Part of a small language model's weights: vocabulary 16384, gated attention.
Each number is 50 + 10 x the weight over its row's rms, rounded and kept within 0 to 99. Layers, rows and columns count from 0. The size before them is the row's rms in percent of the matrix's.

# layer 3 MLP down, 576x2304, rms 0.0385, rows 68-82, columns 864-959
096:52 42 41 61 48 63 49 54 41 43 28 47 69 47 59 57 44 51 36 58 55 36 63 51 58 42 43 62 47 36 41 45 51 83 42 43 65 55 56 38 49 60 64 44 57 58 49 43 55 60 51 43 55 61 53 51 48 53 60 78 35 57 45 58 36 35 73 34 74 55 70 61 54 51 61 48 36 51 45 47 45 38 58 44 46 56 61 62 45 58 73 38 55 50 51 43
100:55 53 55 51 52 43 59 58 65 56 51 54 72 58 35 56 62 52 47 68 38 57 46 71 41 55 38 48 54 39 72 47 49 39 53 40 55 60 61 56 58 57 38 69 55 42 48 56 52 56 49 34 44 40 45 46 43 41 37 38 54 43 43 65 50 55 42 46 60 59 46 58 36 66 71 43 52 62 41 64 42 33 50 52 53 46 52 51 58 47 48 50 56 51 67 53
103:47 62 47 48 47 58 50 57 49 53 57 38 47 56 68 68 56 38 29 51 51 46 48 67 38 38 54 35 53 53 44 38 33 43 54 51 62 50 49 55 62 57 48 45 54 61 56 29 64 69 53 33 77 52 46 56 40 48 38 47 58 21 43 48 50 54 59 34 69 41 33 54 47 38 45 26 51 37 40 51 65 57 39 34 42 55 57 74 40 47 41 44 52 56 55 54
099:49 44 61 43 55 45 39 55 47 58 50 48 63 58 52 43 44 35 58 52 44 48 37 40 69 28 34 36 39 29 44 56 54 64 50 57 38 44 47 33 56 76 78 68 51 55 45 31 52 34 48 53 55 59 55 57 56 47 29 52 50 61 63 53 59 59 75 60 45 49 44 41 48 20 56 39 58 56 44 57 41 39 58 60 61 50 41 55 42 47 36 37 62 51 36 50
103:29 55 56 52 51 50 50 50 46 55 49 48 66 43 62 58 51 61 33 47 54 53 57 52 46 57 62 55 50 43 48 39 40 42 40 55 43 50 58 51 53 35 44 45 52 52 42 41 64 52 53 68 44 54 67 58 52 58 49 40 65 63 45 52 54 47 48 54 54 46 68 48 47 48 48 48 53 51 52 40 65 33 60 37 71 43 65 47 43 47 35 58 46 55 46 54
099:32 41 45 65 49 68 71 46 41 48 52 45 45 39 71 54 55 56 55 48 54 50 43 59 78 53 25 54 45 44 56 46 49 55 76 63 47 45 47 30 44 48 41 29 67 35 54 68 60 52 52 38 51 38 53 59 65 56 56 50 58 59 56 37 40 59 53 57 63 40 66 61 57 51 41 69 56 63 36 41 48 27 32 51 52 59 72 48 60 59 45 38 54 60 51 66
101:48 67 47 54 55 55 47 58 47 58 49 46 42 46 47 29 45 48 51 38 51 50 55 60 56 64 56 47 48 47 60 46 58 36 47 37 15 56 62 56 41 51 27 36 49 50 53 52 49 69 48 41 51 62 55 60 66 47 59 51 41 38 34 66 36 46 32 59 69 28 37 43 48 46 47 55 33 61 44 64 51 59 74 32 43 48 47 53 52 38 42 62 49 43 32 50
094:35 56 77 22 47 24 45 36 39 56 64 62 49 66 56 52 76 45 51 64 59 58 37 52 51 45 34 43 47 74 60 49 56 49 48 57 72 59 46 44 66 48 59 56 54 51 63 45 45 43 53 34 65 43 55 64 61 63 60 59 46 43 49 40 57 53 55 68 42 44 42 40 47 61 44 32 36 45 55 40 30 51 51 75 34 41 40 56 52 53 77 51 35 36 70 48
098:42 43 54 35 51 49 49 55 56 66 54 40 49 20 47 78 53 53 45 61 54 46 51 33 48 25 45 52 62 42 44 58 64 58 63 49 42 51 64 44 28 44 41 41 62 40 44 49 52 52 49 54 60 55 58 70 62 56 56 64 55 58 56 38 63 60 41 69 43 33 41 65 70 44 60 53 53 48 30 78 68 44 46 47 45 58 61 30 41 40 61 58 61 41 55 45
103:46 58 47 40 60 64 49 61 53 54 57 58 33 54 54 51 47 50 66 47 55 45 58 53 51 58 36 52 54 50 44 46 45 31 65 72 47 25 61 52 57 48 64 46 66 52 59 48 49 66 49 41 64 40 45 53 37 42 48 62 50 47 44 55 41 44 60 58 49 44 71 44 36 38 59 51 35 55 54 44 68 36 57 56 63 46 54 58 71 53 56 45 41 38 60 52
099:61 36 62 43 51 57 51 59 33 44 57 52 58 32 62 43 59 48 65 54 43 53 51 59 48 41 58 49 50 44 60 56 36 41 59 57 54 48 35 54 49 66 22 58 59 53 50 67 59 27 49 56 40 54 68 52 50 57 55 32 38 56 50 57 45 50 65 44 34 59 52 39 59 65 58 39 49 56 47 63 37 47 56 45 78 51 41 58 47 45 24 48 59 47 65 60
092:61 40 22 50 46 63 49 53 67 75 50 49 35 47 68 51 51 49 49 55 51 43 43 48 57 72 42 65 31 55 60 37 40 60 49 54 40 50 50 26 48 44 21 47 52 56 53 61 61 72 49 57 55 33 42 55 48 49 59 56 58 61 58 27 36 49 46 58 71 49 63 50 58 67 53 66 54 46 51 49 55 62 48 54 51 36 68 40 53 60 42 44 49 49 52 36
098:54 49 52 67 48 55 38 49 43 48 67 51 56 49 47 48 57 45 55 51 37 60 55 67 54 49 55 45 41 66 50 60 36 39 53 51 51 70 24 68 50 46 49 50 50 63 50 51 71 55 48 51 38 46 61 57 54 50 73 35 61 57 44 55 40 49 37 58 49 48 33 50 36 51 58 51 40 54 69 27 58 46 41 54 46 58 51 47 39 45 50 55 44 55 34 55
100:47 69 43 44 50 46 32 56 56 43 44 46 55 27 26 36 30 50 53 41 59 54 55 45 44 44 63 64 47 46 24 35 44 52 55 40 35 27 49 54 61 70 46 39 41 48 46 49 54 46 54 54 54 49 51 62 42 56 51 41 48 46 32 44 69 48 43 44 61 64 29 50 57 61 56 56 54 76 41 44 51 57 62 43 29 62 56 17 45 36 60 58 44 54 45 39
100:52 42 29 50 45 33 54 55 71 37 42 63 47 49 52 69 57 50 66 63 51 59 39 58 50 51 62 36 48 51 39 20 65 46 58 44 88 60 56 54 61 56 54 44 40 52 54 62 54 69 51 56 67 59 58 49 40 41 62 41 39 54 56 58 60 37 43 51 52 56 52 41 55 44 46 46 41 44 35 36 46 55 48 39 57 31 56 52 48 46 62 58 74 60 47 41